{"num_hidden_layers": 12, "hidden_size": 160, "num_attention_heads": 8, "num_key_value_heads": 8, "head_dim": 32, "intermediate_size": 640, "vocab_size": 2048, "hidden_act": "gelu", "norm": "rmsnorm", "norm_place": "pre", "norm_eps": 1e-06, "positions": "rope", "rope_theta": 10000.0, "rope_fraction": 0.5, "qk_norm": true, "attn_scale": 0.178, "bias": "all", "tie_word_embeddings": "early", "parallel_block": false, "extras": ["local attention windows", "paired heads", "gated attention", "value embeddings", "a smear gate", "skips across layers", "capped logits"], "init": "normal", "init_std_qkv": 0.06, "init_std_o": 0.0122, "init_std_up": 0.06, "init_std_down": 0.0122, "init_out_by_depth": true, "optimizer": "muon_variant", "learning_rate": 0.0116, "lr_mult_o": 4.0, "beta1": 0.9, "lr_head": 0.0108, "warmup_steps": 77, "schedule": "wsd", "decay_fraction": 0.734, "decay_shape": "linear", "final_lr_fraction": 0.1, "batch_tokens": 65536, "max_seq_len": 2048, "doc_mask": true, "train_tokens": 202200000, "max_steps": 3086, "dataset": "wikipedia_en"}
Each number is 200 + 20 x the weight over its row's rms, rounded and kept within 0 to 999. Layers, rows and columns count from 0. The size before them is the row's rms in percent of the matrix's.

# k: layer 6 attention key, 256x160, rms 0.0484, rows 87-127, columns 80-119
# q: layer 6 attention query, 256x160, rms 0.0498, rows 88-127, columns 80-119
# v: layer 6 attention value, 256x160, rms 0.0605, rows 64-104, columns 80-119
# o: layer 6 attention output (transposed), 256x160, rms 0.164, rows 64-104, columns 80-119
k87,121,201,188,201,220,216,192,180,179,177,196,204,205,211,213,164,200,227,217,206,165,181,198,208,200,213,220,183,194,190,193,214,206,156,238,198,180,198,218,203,202
q88,100,232,186,189,223,167,209,201,208,169,207,201,197,215,215,211,175,226,197,191,232,207,218,232,200,162,232,183,177,156,190,177,216,234,197,197,187,206,215,193,224
k88,108,189,195,183,226,191,216,168,191,176,252,189,171,191,205,203,200,209,214,172,249,211,227,194,219,194,171,172,180,191,203,188,213,216,229,235,217,165,201,214,208
q89,095,202,176,173,204,169,225,218,194,201,194,176,168,202,220,187,176,189,172,194,229,216,236,212,208,225,206,220,160,209,200,184,200,203,212,177,169,208,206,193,206
k89,100,193,192,157,208,188,246,180,189,199,218,169,203,207,204,177,198,188,160,196,159,197,191,208,200,193,206,206,187,189,205,185,191,193,220,229,167,182,210,197,193
q90,091,210,196,205,210,229,189,200,202,147,214,176,245,237,221,224,224,193,191,208,200,194,181,198,199,190,237,201,176,194,188,204,177,195,188,158,207,143,200,184,173
k90,096,193,192,186,205,197,216,197,213,175,214,223,201,215,228,233,229,207,194,193,170,219,175,162,198,192,212,191,180,208,191,184,195,195,189,176,199,197,174,220,240
q91,101,199,195,163,200,197,187,224,194,179,207,168,213,185,217,230,177,195,156,197,186,213,162,180,188,210,209,206,192,226,183,191,181,191,178,245,197,210,240,231,215
k91,106,208,204,213,220,218,170,188,191,198,186,221,212,191,217,194,168,209,175,213,206,238,172,217,200,217,191,210,165,192,208,202,152,210,169,232,193,221,236,239,209
q92,095,213,209,188,212,191,242,201,200,187,189,182,225,200,236,197,204,174,165,211,206,250,188,180,231,201,179,232,215,216,197,188,212,206,231,173,192,220,189,200,199
k92,099,208,210,196,185,206,146,202,218,188,188,151,216,231,178,202,201,193,167,209,192,204,201,170,221,197,191,244,189,216,198,177,211,199,223,169,218,221,189,174,181
q93,098,210,215,207,216,211,191,215,197,217,194,230,185,188,232,185,197,206,185,202,201,216,204,217,218,204,187,196,220,209,201,170,248,225,192,168,218,214,178,232,218
k93,103,200,217,207,237,213,211,201,198,209,210,191,199,198,205,176,204,190,185,212,212,208,203,177,222,226,183,185,232,167,181,191,255,201,214,173,237,225,150,195,181
q94,089,241,198,179,216,212,203,227,228,200,173,208,165,198,188,191,226,236,197,209,189,234,236,180,200,204,207,247,193,194,220,192,201,184,212,173,189,197,170,200,176
k94,097,218,186,188,241,228,233,210,206,177,206,203,203,188,208,180,217,212,219,210,160,186,208,199,194,231,190,229,225,178,184,207,199,191,197,203,188,187,232,201,187
q95,094,215,209,209,200,215,201,191,184,185,181,204,229,196,199,222,199,232,165,203,180,150,185,218,203,180,168,192,203,215,211,191,185,190,174,198,201,197,237,197,186
k95,099,221,210,201,221,189,205,196,217,199,177,174,205,185,208,218,200,231,190,197,211,155,190,185,184,181,186,196,190,227,182,214,214,188,185,218,235,177,206,211,188
v64,105,178,187,213,215,204,189,195,182,196,228,218,192,195,222,210,203,193,197,176,208,197,185,188,228,204,181,188,215,171,209,183,199,220,190,167,198,199,188,223,190
o64,094,196,180,210,205,184,180,179,200,167,194,211,178,193,189,210,227,156,205,194,209,231,226,206,186,241,205,212,188,218,203,178,186,205,197,199,189,215,214,204,228
v65,086,220,153,176,209,209,211,218,182,201,215,213,191,192,174,172,192,182,152,200,206,228,200,201,222,202,226,222,201,178,189,199,188,202,222,168,232,225,203,201,157
o65,092,210,233,177,205,225,194,158,225,208,155,199,222,195,216,199,216,223,229,217,217,190,178,188,164,218,167,174,244,222,173,168,207,182,197,213,177,188,193,201,208
v66,086,185,200,182,235,219,165,180,165,209,209,172,234,162,213,191,187,168,223,193,183,177,211,185,179,198,187,208,209,225,228,194,216,201,178,205,197,172,175,215,219
o66,097,176,168,194,200,197,230,190,217,189,216,193,176,186,192,235,209,200,199,210,224,190,185,173,221,207,181,198,227,199,174,207,201,201,188,225,185,197,229,183,182
v67,091,160,185,221,183,221,193,216,183,192,182,238,213,185,169,268,157,220,207,212,209,210,203,205,195,195,226,190,202,173,172,193,196,201,177,206,209,181,245,215,203
o67,097,205,233,197,190,194,194,227,177,245,194,155,191,191,201,208,175,214,170,226,216,178,189,206,169,192,199,239,210,191,201,214,211,239,186,194,172,185,214,188,188
v68,093,182,191,194,197,207,217,212,166,205,138,184,212,244,188,182,203,202,200,229,195,197,190,210,196,194,194,222,192,197,243,202,165,208,165,238,215,187,201,237,175
o68,091,193,230,174,226,225,183,201,194,180,221,253,206,193,188,192,204,188,214,192,178,216,178,178,199,204,223,219,221,150,218,200,200,199,211,142,182,201,203,237,208
v69,094,148,220,209,222,222,198,229,184,200,201,207,186,205,180,254,208,236,196,210,194,192,209,213,198,162,171,209,181,203,230,218,195,188,194,203,170,206,225,179,216
o69,089,202,224,240,187,192,207,208,208,214,161,220,181,202,194,180,173,198,191,194,212,200,205,221,220,166,208,178,163,186,250,193,225,181,185,206,204,191,182,196,197
v70,084,211,227,190,257,196,219,189,229,212,187,200,199,200,220,179,168,155,198,201,194,227,208,223,179,202,210,212,193,199,179,199,203,203,194,153,234,188,172,185,181
o70,085,190,182,210,188,188,222,176,189,214,200,189,182,175,211,214,186,194,215,181,178,200,203,194,196,200,188,176,238,196,207,191,212,195,190,206,183,224,193,209,184
v71,080,200,201,200,214,199,198,211,195,200,210,186,197,221,236,141,166,205,188,190,198,150,211,186,232,211,199,198,222,231,203,222,201,219,220,211,235,231,197,175,224
o71,090,182,189,164,168,203,170,234,191,230,174,215,201,200,181,247,220,183,187,193,204,225,227,193,205,203,211,223,185,205,200,209,230,201,209,168,226,189,221,224,209
v72,100,198,152,221,200,218,183,218,194,217,182,179,205,185,209,239,210,195,200,230,187,173,190,165,216,240,230,205,235,216,210,232,189,224,209,216,198,214,200,181,195
o72,090,206,231,164,187,203,220,184,225,205,211,194,195,174,208,174,199,203,170,186,194,177,206,168,226,174,183,238,238,220,177,221,217,187,178,205,197,214,232,240,204
v73,088,250,208,221,178,238,194,239,200,203,224,177,211,233,199,216,204,194,203,195,160,163,212,192,186,206,187,177,175,182,206,226,213,172,205,192,199,215,176,221,191
o73,095,218,162,209,178,205,194,178,215,245,174,224,170,191,174,199,200,213,218,156,182,215,214,208,220,190,183,197,203,202,222,163,197,191,198,187,191,197,210,135,197
v74,082,203,220,202,214,229,151,193,172,165,172,181,233,223,176,180,219,211,220,217,209,188,184,178,193,179,189,224,202,195,239,194,184,212,185,212,170,205,208,211,219
o74,084,203,211,185,193,179,222,191,186,201,201,261,201,203,211,227,210,184,211,195,187,192,206,178,210,239,163,207,204,204,199,226,202,192,176,217,209,173,192,178,202
v75,077,173,207,155,210,223,191,196,200,180,194,192,234,205,193,181,176,182,204,208,189,186,194,207,172,215,232,210,196,183,210,199,179,207,205,216,204,167,220,234,230
o75,102,190,196,201,217,185,210,240,195,211,218,220,249,191,189,181,201,237,244,199,185,194,202,175,160,215,231,230,182,173,173,192,191,176,196,190,201,195,228,176,207
v76,094,201,215,175,200,192,190,223,190,203,210,186,209,178,186,219,199,180,201,189,183,186,232,221,209,206,209,203,166,210,190,217,180,215,180,197,233,137,230,207,201
o76,089,226,203,179,189,174,218,179,231,206,207,214,242,214,210,206,232,200,171,185,202,217,183,181,198,194,225,214,201,196,194,214,183,209,189,191,190,227,195,186,212
v77,073,194,184,213,182,202,216,193,202,232,211,189,163,151,189,186,201,161,193,208,211,151,180,189,203,233,197,200,203,214,173,208,217,215,163,202,213,207,198,171,224
o77,086,186,219,203,229,160,194,186,194,212,158,224,236,237,173,220,184,241,183,198,199,240,197,221,187,224,198,212,204,183,199,195,184,196,210,157,207,190,210,209,186
v78,086,187,215,187,214,170,179,198,168,198,197,198,233,221,199,208,201,192,179,225,187,223,195,205,185,196,184,189,204,165,207,215,210,200,238,192,200,209,215,229,168
o78,090,223,189,162,208,233,255,226,221,201,200,236,180,205,168,214,207,192,215,192,201,175,218,176,205,200,226,230,177,208,227,200,219,200,208,201,224,154,184,212,203
v79,085,192,189,174,232,212,219,197,140,193,183,234,199,221,212,215,187,189,174,183,168,182,228,218,187,223,214,197,207,209,225,219,218,180,190,193,156,189,188,202,190
o79,089,197,195,213,218,218,214,178,209,201,210,197,213,190,185,230,232,192,232,190,212,230,212,237,175,188,209,172,194,201,174,182,214,194,178,208,192,202,188,192,233
v80,075,196,210,196,187,184,162,187,188,169,233,206,235,190,209,221,213,210,209,209,205,187,201,211,195,204,170,235,190,198,188,204,192,202,186,210,202,194,190,205,221
o80,094,207,218,216,197,187,234,198,196,203,208,144,188,180,202,190,180,186,240,190,217,195,194,205,147,175,179,198,213,200,183,200,197,199,148,148,202,171,193,192,202
v81,089,201,185,237,239,217,213,215,204,195,237,229,224,188,212,241,171,217,215,184,187,215,204,205,174,216,167,167,205,205,197,224,176,212,184,155,218,225,190,179,200
o81,091,197,199,181,209,215,216,183,159,181,199,208,165,185,199,220,198,218,213,193,215,189,194,188,234,185,246,209,186,181,186,218,194,163,230,195,221,215,207,219,217
v82,092,179,195,180,196,190,218,195,185,181,210,192,220,200,196,188,190,185,218,198,240,213,190,209,193,238,204,201,217,233,233,161,222,202,189,170,233,211,180,186,217
o82,094,213,199,204,141,178,176,182,164,213,179,218,212,181,195,208,221,194,208,171,194,212,219,225,221,202,176,185,227,159,203,242,191,239,183,222,216,186,204,169,181
v83,090,213,214,151,187,210,184,179,190,197,176,175,219,179,185,214,213,163,196,185,229,194,179,200,215,213,210,184,191,170,212,195,185,236,204,196,188,215,208,203,195
o83,090,221,187,232,208,214,212,241,217,210,165,222,171,230,201,213,176,203,199,201,207,199,194,165,162,183,221,206,234,181,209,211,175,204,197,216,211,208,223,168,188
v84,095,186,211,223,163,185,200,192,221,208,207,188,188,193,219,235,183,208,200,202,187,204,163,208,200,214,195,171,190,229,181,190,187,215,196,183,195,215,226,196,201
o84,087,197,204,213,204,193,213,177,198,193,186,205,211,176,193,176,206,202,187,208,214,213,182,209,192,200,160,204,182,240,208,178,176,213,207,186,198,203,137,163,196
v85,077,250,211,197,215,217,239,227,203,196,195,207,213,207,220,219,197,162,195,208,185,192,190,163,234,223,196,185,202,187,183,211,194,202,221,187,213,209,213,213,152
o85,093,174,194,178,202,221,222,201,190,190,190,223,208,183,228,223,188,215,164,180,192,210,182,196,197,192,193,223,196,202,201,194,195,222,172,193,198,232,192,188,193
v86,081,223,185,233,222,191,197,197,170,187,201,194,196,195,192,254,200,204,181,183,216,203,189,206,195,187,215,173,226,177,230,163,192,186,190,176,240,208,202,187,213
o86,089,207,185,177,180,214,234,206,218,195,178,214,221,210,205,204,211,190,191,170,190,194,189,197,180,241,242,241,202,212,183,217,200,208,217,192,179,184,232,241,185
v87,105,225,195,187,201,159,233,208,217,198,199,195,191,218,204,167,178,190,200,180,203,187,179,179,204,237,197,184,207,211,232,167,210,199,213,208,239,195,206,203,208
o87,087,157,201,249,185,199,184,189,179,196,167,211,172,177,201,191,203,193,206,209,187,217,199,202,229,205,191,166,196,193,233,209,191,212,224,192,221,201,184,218,210
v88,088,201,176,194,145,220,171,211,171,198,174,202,219,195,201,199,219,195,161,231,208,203,271,195,156,201,195,168,224,173,188,201,213,192,160,199,170,178,175,192,183
o88,097,192,191,215,171,195,197,162,160,209,220,178,160,207,188,209,211,205,201,150,185,210,221,197,201,207,196,217,178,211,198,190,218,215,178,195,165,190,192,204,188
v89,084,162,204,186,215,222,211,195,213,219,225,175,200,238,187,201,175,214,231,209,229,191,185,192,206,187,198,180,216,181,195,212,189,221,179,170,186,197,164,195,234
o89,095,241,206,237,193,190,147,210,174,172,213,224,217,165,200,230,210,197,175,205,168,226,198,171,168,194,203,218,183,163,221,204,178,186,197,232,198,187,192,208,184
v90,097,186,207,241,215,196,237,202,185,231,183,200,229,182,188,212,180,206,179,223,180,167,205,212,171,173,187,201,245,194,242,197,199,209,196,185,219,219,212,202,210
o90,088,204,178,177,254,182,179,204,190,167,201,203,197,193,207,191,232,203,192,191,217,232,192,187,214,179,214,213,209,204,210,198,173,195,214,242,229,198,182,185,209
v91,088,224,185,174,209,225,228,202,152,210,194,200,226,196,205,191,205,195,191,202,230,197,212,225,154,142,195,168,208,219,204,213,195,193,208,212,189,225,204,201,179
o91,084,196,206,225,208,172,210,191,222,218,212,186,175,222,196,199,191,189,190,202,175,207,212,209,234,191,210,225,196,200,215,197,200,190,227,182,183,183,173,189,193
v92,081,209,168,212,199,236,210,177,203,202,192,203,211,223,193,202,237,218,221,191,215,220,221,237,213,169,208,189,177,211,197,206,192,224,242,205,216,236,195,214,191
o92,093,207,202,181,202,188,217,219,174,213,211,212,159,190,203,210,197,194,198,210,218,177,184,193,215,193,218,191,260,191,214,203,163,187,190,188,210,181,247,178,150
v93,094,167,189,177,241,218,212,183,226,179,237,221,218,232,206,145,214,223,191,187,169,182,213,209,199,203,206,187,186,242,194,215,209,176,209,203,211,224,209,177,211
o93,086,174,193,212,198,182,202,202,199,181,230,238,192,157,200,207,201,184,215,208,198,229,192,184,228,217,187,194,159,217,192,191,184,215,208,164,200,183,195,204,226
v94,125,214,181,220,215,220,235,219,204,200,221,176,218,182,191,205,203,183,163,230,210,182,204,178,200,198,223,230,214,187,210,187,167,213,169,221,197,219,214,220,177
o94,107,214,187,197,181,167,221,207,214,195,191,146,214,188,234,229,198,198,182,195,181,194,187,192,177,192,216,215,234,201,183,187,239,190,175,193,165,200,203,204,193
v95,083,233,196,209,210,222,162,187,215,200,185,217,185,197,243,214,165,219,196,166,214,206,213,216,198,231,195,189,199,194,202,212,222,184,241,163,223,221,193,217,194
o95,088,181,188,215,192,182,234,200,196,220,204,175,220,219,202,174,206,185,205,210,181,191,230,203,194,198,169,224,198,179,182,217,172,209,193,233,214,203,181,246,210
q96,101,199,201,199,188,199,215,204,218,208,172,204,197,178,185,222,170,206,198,165,189,181,215,197,187,186,213,187,206,231,180,189,169,172,208,170,160,241,178,209,200
k96,084,190,228,195,224,207,170,157,196,190,219,191,195,197,181,193,183,178,200,186,211,230,197,190,173,213,171,189,194,161,207,239,201,213,183,180,203,183,179,206,196
q97,100,215,201,189,185,209,205,184,189,243,186,191,213,209,226,163,186,205,211,197,197,199,221,230,245,207,203,207,220,224,203,221,214,217,195,230,157,210,213,181,198
k97,078,216,189,236,225,236,178,174,176,202,209,208,188,223,176,200,230,173,218,182,191,190,201,193,204,179,200,204,182,173,231,188,197,185,235,209,186,247,195,170,166
q98,148,184,229,216,208,202,221,199,197,187,193,203,170,199,155,194,212,193,204,220,199,204,171,191,179,207,177,191,189,169,204,224,222,198,231,163,256,229,185,191,190
k98,113,168,179,229,225,186,178,185,217,200,207,166,144,203,171,200,186,202,204,193,231,206,214,185,151,210,196,187,195,197,227,222,198,195,207,168,186,241,182,197,184
q99,117,185,214,173,189,167,192,191,223,206,178,200,206,175,175,223,149,212,197,195,190,199,192,185,173,203,169,199,185,212,189,179,190,183,206,178,198,195,209,227,226
k99,080,144,183,199,206,222,187,183,199,175,209,198,181,219,199,210,203,204,217,203,199,162,179,191,179,206,161,204,239,187,199,193,220,198,243,189,207,222,192,182,205
q100,126,218,185,202,197,202,180,226,189,183,214,182,205,233,241,209,203,188,203,158,203,200,211,209,228,227,207,212,209,233,201,167,184,196,157,226,140,170,201,173,215
k100,077,246,225,203,199,230,217,227,175,199,188,176,217,202,192,236,202,200,196,164,157,214,182,177,201,214,222,170,191,240,195,184,213,219,183,199,195,165,204,157,198
q101,121,222,200,221,210,217,216,195,173,152,212,200,183,216,181,207,221,176,192,186,183,205,178,212,177,208,221,204,207,199,210,218,201,201,198,149,193,245,186,189,180
k101,121,157,184,232,227,148,179,189,227,190,221,181,168,231,168,213,195,196,210,208,213,194,221,199,168,224,235,231,211,189,207,208,183,181,200,188,169,231,185,193,212
q102,106,188,176,244,213,212,189,229,183,160,213,190,179,225,173,235,206,173,187,176,191,203,197,218,179,216,224,237,222,183,197,201,166,166,184,171,159,228,191,177,197
k102,120,162,190,234,219,160,177,193,211,202,234,172,167,226,171,227,197,190,221,203,205,191,217,192,170,218,232,234,207,180,220,194,179,192,195,189,160,237,175,189,212
q103,077,207,220,204,190,205,215,205,175,199,219,193,185,219,185,214,219,208,187,194,192,207,177,191,137,199,186,222,188,169,221,253,204,217,209,162,235,262,180,192,196
k103,074,180,197,193,212,151,173,192,225,179,230,183,173,211,221,182,202,199,174,237,223,210,183,210,189,220,182,203,208,192,227,189,177,231,217,223,212,210,223,221,217
q104,110,218,200,220,223,185,208,196,181,184,211,218,175,210,174,228,221,173,216,158,195,175,214,212,163,222,190,234,212,182,200,210,211,198,207,159,213,240,188,167,217
k104,124,189,217,213,156,153,178,192,231,205,183,217,182,223,203,187,166,216,183,211,203,226,141,214,208,191,180,198,179,229,218,197,208,216,174,219,194,186,230,221,239
q105,109,185,222,157,194,222,223,196,229,211,190,222,232,169,226,167,180,212,195,218,198,200,228,163,222,171,191,175,187,218,195,184,232,205,197,212,218,165,219,235,191
k105,162,220,217,177,171,213,219,217,211,209,180,223,218,186,235,153,201,214,174,206,195,225,166,215,229,176,173,165,185,229,183,194,216,212,183,229,216,163,245,237,202
q106,103,252,209,159,198,188,211,231,207,171,209,194,194,239,217,206,180,203,169,137,183,179,191,222,189,213,241,193,159,225,191,181,165,226,192,196,188,201,203,167,212
k106,110,198,209,172,178,154,186,171,222,183,205,181,165,215,189,197,200,221,186,195,229,218,171,228,231,192,225,187,180,220,219,184,181,191,189,214,191,202,238,171,210
q107,081,190,183,224,200,195,236,222,202,250,236,184,198,171,197,196,155,197,194,183,196,209,197,179,209,232,227,216,203,196,226,208,225,178,187,187,199,176,200,187,181
k107,088,192,200,208,216,181,188,209,200,197,211,194,194,217,173,167,167,224,230,212,185,180,167,206,175,204,218,177,225,193,182,174,207,229,238,228,210,195,145,177,206
q108,083,179,215,176,190,209,173,214,222,187,168,197,205,216,236,171,195,212,198,177,211,179,190,200,207,198,209,201,177,219,217,225,203,201,192,214,187,198,228,225,216
k108,085,251,225,189,178,208,208,169,206,206,201,195,189,201,181,220,246,209,221,206,186,203,176,163,176,210,249,213,189,209,233,188,187,179,214,192,193,176,237,195,205
q109,083,172,168,225,181,212,174,207,196,188,184,193,200,224,176,188,214,176,199,215,228,214,218,196,194,195,230,209,238,182,194,255,214,178,197,218,157,186,193,246,191
k109,099,192,202,214,179,228,208,211,209,242,184,174,223,187,177,232,209,200,231,223,180,218,224,156,167,164,228,179,178,229,214,179,215,165,186,163,176,205,208,159,173
q110,082,179,197,167,187,224,184,208,187,162,190,155,163,243,213,185,195,198,171,197,214,204,166,217,198,173,213,185,195,221,192,206,195,162,183,215,170,233,212,219,181
k110,083,221,201,204,199,261,232,196,187,196,214,182,213,165,188,254,211,197,232,164,191,184,196,178,180,205,220,208,208,207,198,195,214,168,176,183,194,207,210,193,197
q111,096,182,187,253,214,190,178,193,228,176,220,161,210,203,223,218,193,198,210,228,222,182,231,202,206,235,213,232,232,202,214,201,195,185,222,220,169,181,173,199,192
k111,095,194,197,209,178,238,186,181,175,208,216,168,203,186,198,216,175,220,217,176,223,211,157,200,211,228,215,215,229,198,191,185,213,188,190,192,213,188,179,186,182
q112,077,194,200,216,228,182,218,157,217,205,197,195,206,198,157,194,245,196,204,232,211,203,245,202,236,201,199,174,210,176,236,180,231,225,218,231,203,197,178,202,173
k112,088,197,193,219,209,169,199,206,203,205,193,195,210,220,165,189,207,213,205,219,181,142,215,217,181,182,222,210,171,194,161,173,215,216,235,177,201,187,178,206,181
q113,072,174,191,193,205,235,187,183,233,206,238,213,203,151,187,220,164,210,172,214,212,224,219,194,183,217,194,203,187,200,187,204,168,190,166,194,199,190,188,219,193
k113,075,179,186,173,184,199,244,220,210,198,209,199,202,156,201,192,212,210,202,218,239,187,230,199,190,202,209,201,256,172,184,212,201,177,185,184,195,184,215,200,183
q114,086,156,178,225,194,226,179,216,235,212,201,193,195,227,202,201,202,151,223,198,218,236,191,210,205,215,193,182,221,235,210,198,200,175,199,190,166,167,198,196,217
k114,079,195,214,214,164,216,187,210,178,199,169,210,181,200,185,192,202,177,232,167,216,218,174,191,151,178,198,190,206,212,192,221,203,190,202,210,219,180,170,177,195
q115,073,232,191,159,243,222,213,227,159,202,218,235,175,214,207,162,178,223,205,185,187,193,221,230,189,213,201,201,219,212,192,197,175,206,205,253,209,212,198,197,194
k115,072,184,213,167,199,191,184,194,191,179,182,227,188,185,214,199,181,199,198,157,208,183,188,246,241,213,191,160,189,236,206,217,203,226,146,219,217,213,229,206,217
q116,074,221,207,177,186,171,220,188,174,190,196,232,209,178,154,224,194,216,205,167,188,185,201,174,203,221,183,171,182,210,201,191,206,164,164,220,218,192,213,181,234
k116,081,195,213,179,159,202,190,217,192,220,197,202,186,225,215,193,229,225,205,214,190,214,157,198,221,200,211,221,216,210,243,170,245,180,205,199,206,216,197,201,221
q117,075,196,224,198,172,179,212,204,208,213,223,222,154,174,166,210,193,209,200,204,208,206,200,210,205,174,219,160,178,203,192,210,216,210,189,232,200,225,202,205,196
k117,077,219,204,200,212,199,203,198,230,214,173,226,197,204,168,234,225,232,200,231,156,199,216,176,194,194,211,195,188,206,221,165,185,194,182,194,179,173,211,190,197
q118,093,192,194,223,182,210,188,232,200,192,209,160,188,221,215,189,232,201,188,215,192,228,201,206,216,185,221,181,198,212,213,197,231,198,186,200,196,183,208,192,210
k118,079,218,192,207,208,202,232,223,199,169,210,200,206,188,214,177,209,205,192,215,196,233,227,140,203,190,211,204,209,210,198,187,228,204,195,184,179,186,194,176,200
q119,096,187,218,176,221,182,249,177,194,205,175,188,196,218,206,161,203,234,190,165,181,189,208,213,237,187,227,213,181,155,207,183,227,187,228,160,188,191,176,202,205
k119,092,231,186,167,215,222,191,190,207,183,201,185,191,198,214,198,178,193,194,179,155,201,158,205,182,198,234,191,196,177,196,168,178,235,207,203,162,234,147,184,195
q120,091,217,182,240,191,183,208,220,233,187,264,182,171,235,213,210,245,211,248,200,205,211,209,185,179,221,207,225,198,224,192,201,192,167,209,176,166,190,212,179,206
k120,096,231,196,214,228,170,176,217,182,186,233,205,183,196,202,220,197,210,211,173,157,193,212,189,207,248,209,216,197,205,229,214,211,172,200,219,175,145,188,167,223
q121,081,160,189,204,187,204,216,216,219,168,212,183,184,207,154,219,195,195,210,210,183,219,231,199,203,201,216,213,176,185,184,176,198,166,198,186,190,213,207,232,184
k121,080,167,190,196,187,218,197,207,182,177,204,205,183,218,196,218,246,186,194,220,191,179,184,214,245,180,187,214,222,169,208,206,205,187,235,184,193,194,191,199,157
q122,083,173,177,241,173,210,221,215,219,230,190,150,174,219,194,191,226,194,209,224,222,217,190,201,203,202,231,206,225,192,191,168,153,164,177,185,177,209,209,193,180
k122,080,183,224,215,206,230,192,209,170,168,179,190,199,210,193,205,213,163,227,196,182,179,156,203,198,192,203,194,182,181,223,167,209,225,209,197,216,223,183,199,183
q123,079,176,176,200,224,193,194,212,189,212,215,202,175,236,224,192,206,193,207,208,237,201,210,233,185,193,245,174,190,174,189,183,205,200,221,190,214,188,147,222,191
k123,087,199,208,212,199,215,225,178,209,204,190,206,169,197,236,190,157,176,210,167,200,256,185,229,203,234,208,183,203,205,160,182,165,201,192,207,200,210,164,180,195
q124,086,225,185,175,193,205,251,215,180,177,191,188,190,217,223,195,191,206,214,196,181,190,168,183,202,181,230,188,188,205,234,188,157,167,241,172,196,221,225,195,178
k124,079,238,180,167,204,173,200,199,216,190,188,193,186,214,207,207,176,187,192,202,222,204,230,218,219,225,190,197,210,198,199,197,187,202,204,242,178,252,238,247,189
q125,079,218,220,218,173,200,183,212,158,182,214,202,174,228,186,213,206,209,187,175,192,231,204,194,220,169,212,174,215,192,177,175,174,171,168,207,187,182,187,206,194
k125,080,204,182,221,175,226,187,208,181,189,210,195,214,187,197,178,224,221,188,155,203,204,196,200,186,201,208,167,189,186,228,160,192,197,174,212,173,215,206,174,189
q126,076,203,190,196,206,206,174,203,224,201,241,202,185,189,209,215,228,192,234,236,202,213,204,186,197,217,181,187,235,232,229,217,189,204,204,209,227,203,196,225,201
k126,076,198,190,207,218,195,209,217,216,218,182,218,204,176,182,213,192,197,172,215,194,200,223,162,203,219,187,227,264,205,184,202,223,185,191,230,233,192,190,218,213
q127,090,181,214,204,165,187,207,170,200,212,169,211,193,195,201,213,219,223,183,216,199,196,176,225,191,190,194,196,210,188,210,202,187,225,213,201,212,237,206,163,199
k127,090,232,180,209,156,213,222,196,206,223,178,191,195,182,193,212,220,201,235,184,203,184,227,230,161,189,197,219,181,206,217,213,192,182,172,211,189,203,183,207,153
v96,134,208,229,176,198,189,221,201,192,198,169,208,213,170,242,203,193,210,194,224,229,198,225,220,202,223,200,189,194,209,187,215,207,235,196,207,161,218,179,202,205
o96,090,196,211,170,192,243,208,165,191,212,185,197,180,205,174,170,197,224,176,231,179,225,219,176,218,182,158,186,195,199,217,166,234,194,163,196,236,231,189,209,177
v97,106,200,174,188,196,168,195,198,236,212,225,215,197,215,174,187,185,177,198,199,176,205,184,171,212,224,217,199,218,207,218,210,214,201,193,186,186,192,196,219,211
o97,092,155,197,191,223,220,188,214,201,203,181,223,198,196,210,194,189,176,186,221,234,191,218,231,193,167,203,180,204,214,236,235,217,183,242,227,211,202,180,248,209
v98,114,209,205,180,189,195,220,200,213,251,227,175,201,181,186,195,257,218,209,218,201,170,219,236,194,209,213,177,203,218,182,219,221,204,195,193,213,212,194,188,199
o98,085,187,186,213,179,184,196,225,224,210,238,170,199,209,225,184,138,211,204,186,199,195,216,207,209,216,209,231,194,173,190,172,218,190,214,205,192,187,197,198,215
v99,128,184,179,222,211,214,217,218,158,210,136,233,221,218,220,224,197,186,206,178,194,210,199,194,215,206,206,198,184,173,197,223,193,233,202,205,170,202,211,178,186
o99,093,218,179,175,210,225,171,226,218,163,223,205,194,212,226,256,218,179,183,165,186,194,201,188,205,223,219,197,224,236,185,168,172,188,194,224,211,182,240,189,204
v100,134,208,206,209,217,131,211,190,194,174,257,188,234,196,209,209,183,192,190,211,178,190,187,165,206,195,215,222,178,188,223,206,188,221,208,218,208,177,229,222,222
o100,097,220,194,204,202,174,202,201,172,211,194,207,182,194,197,223,198,205,209,208,203,191,208,210,193,201,192,198,177,215,195,199,195,197,194,205,216,154,196,195,172
v101,138,198,215,201,206,209,215,189,222,201,194,205,188,188,213,182,207,224,155,196,200,215,160,206,224,170,174,224,186,214,158,209,221,187,203,207,170,215,214,196,229
o101,111,231,185,229,199,206,214,213,172,213,220,209,224,194,189,215,197,184,211,219,185,194,213,168,231,209,185,183,227,211,221,151,173,186,198,207,199,166,181,177,230
v102,097,217,220,184,202,208,216,208,213,195,212,204,190,193,197,174,190,191,230,229,209,188,205,173,180,200,182,219,195,186,221,203,204,196,202,219,209,205,195,205,181
o102,084,183,217,171,197,212,203,202,168,216,208,187,200,198,206,225,163,184,210,185,203,199,221,191,186,231,219,202,221,192,217,166,189,201,200,205,171,209,190,223,195
v103,105,253,181,207,161,196,233,172,185,179,196,187,193,205,223,213,172,192,207,195,186,223,170,214,183,217,237,192,191,195,193,198,185,193,208,142,220,207,188,246,214
o103,085,170,220,186,208,194,211,208,190,238,213,188,192,174,187,200,191,215,199,187,216,168,173,203,227,165,210,226,191,168,225,209,185,227,194,219,207,243,188,178,199
v104,126,198,220,176,214,214,185,190,206,204,206,196,226,198,210,157,190,204,180,178,183,206,195,214,205,185,209,204,153,234,225,221,213,230,216,206,207,189,205,191,196
o104,096,181,192,192,177,185,219,209,156,192,178,166,202,227,222,174,211,196,195,206,197,204,179,169,211,219,224,193,220,237,178,182,150,205,168,181,205,231,196,176,199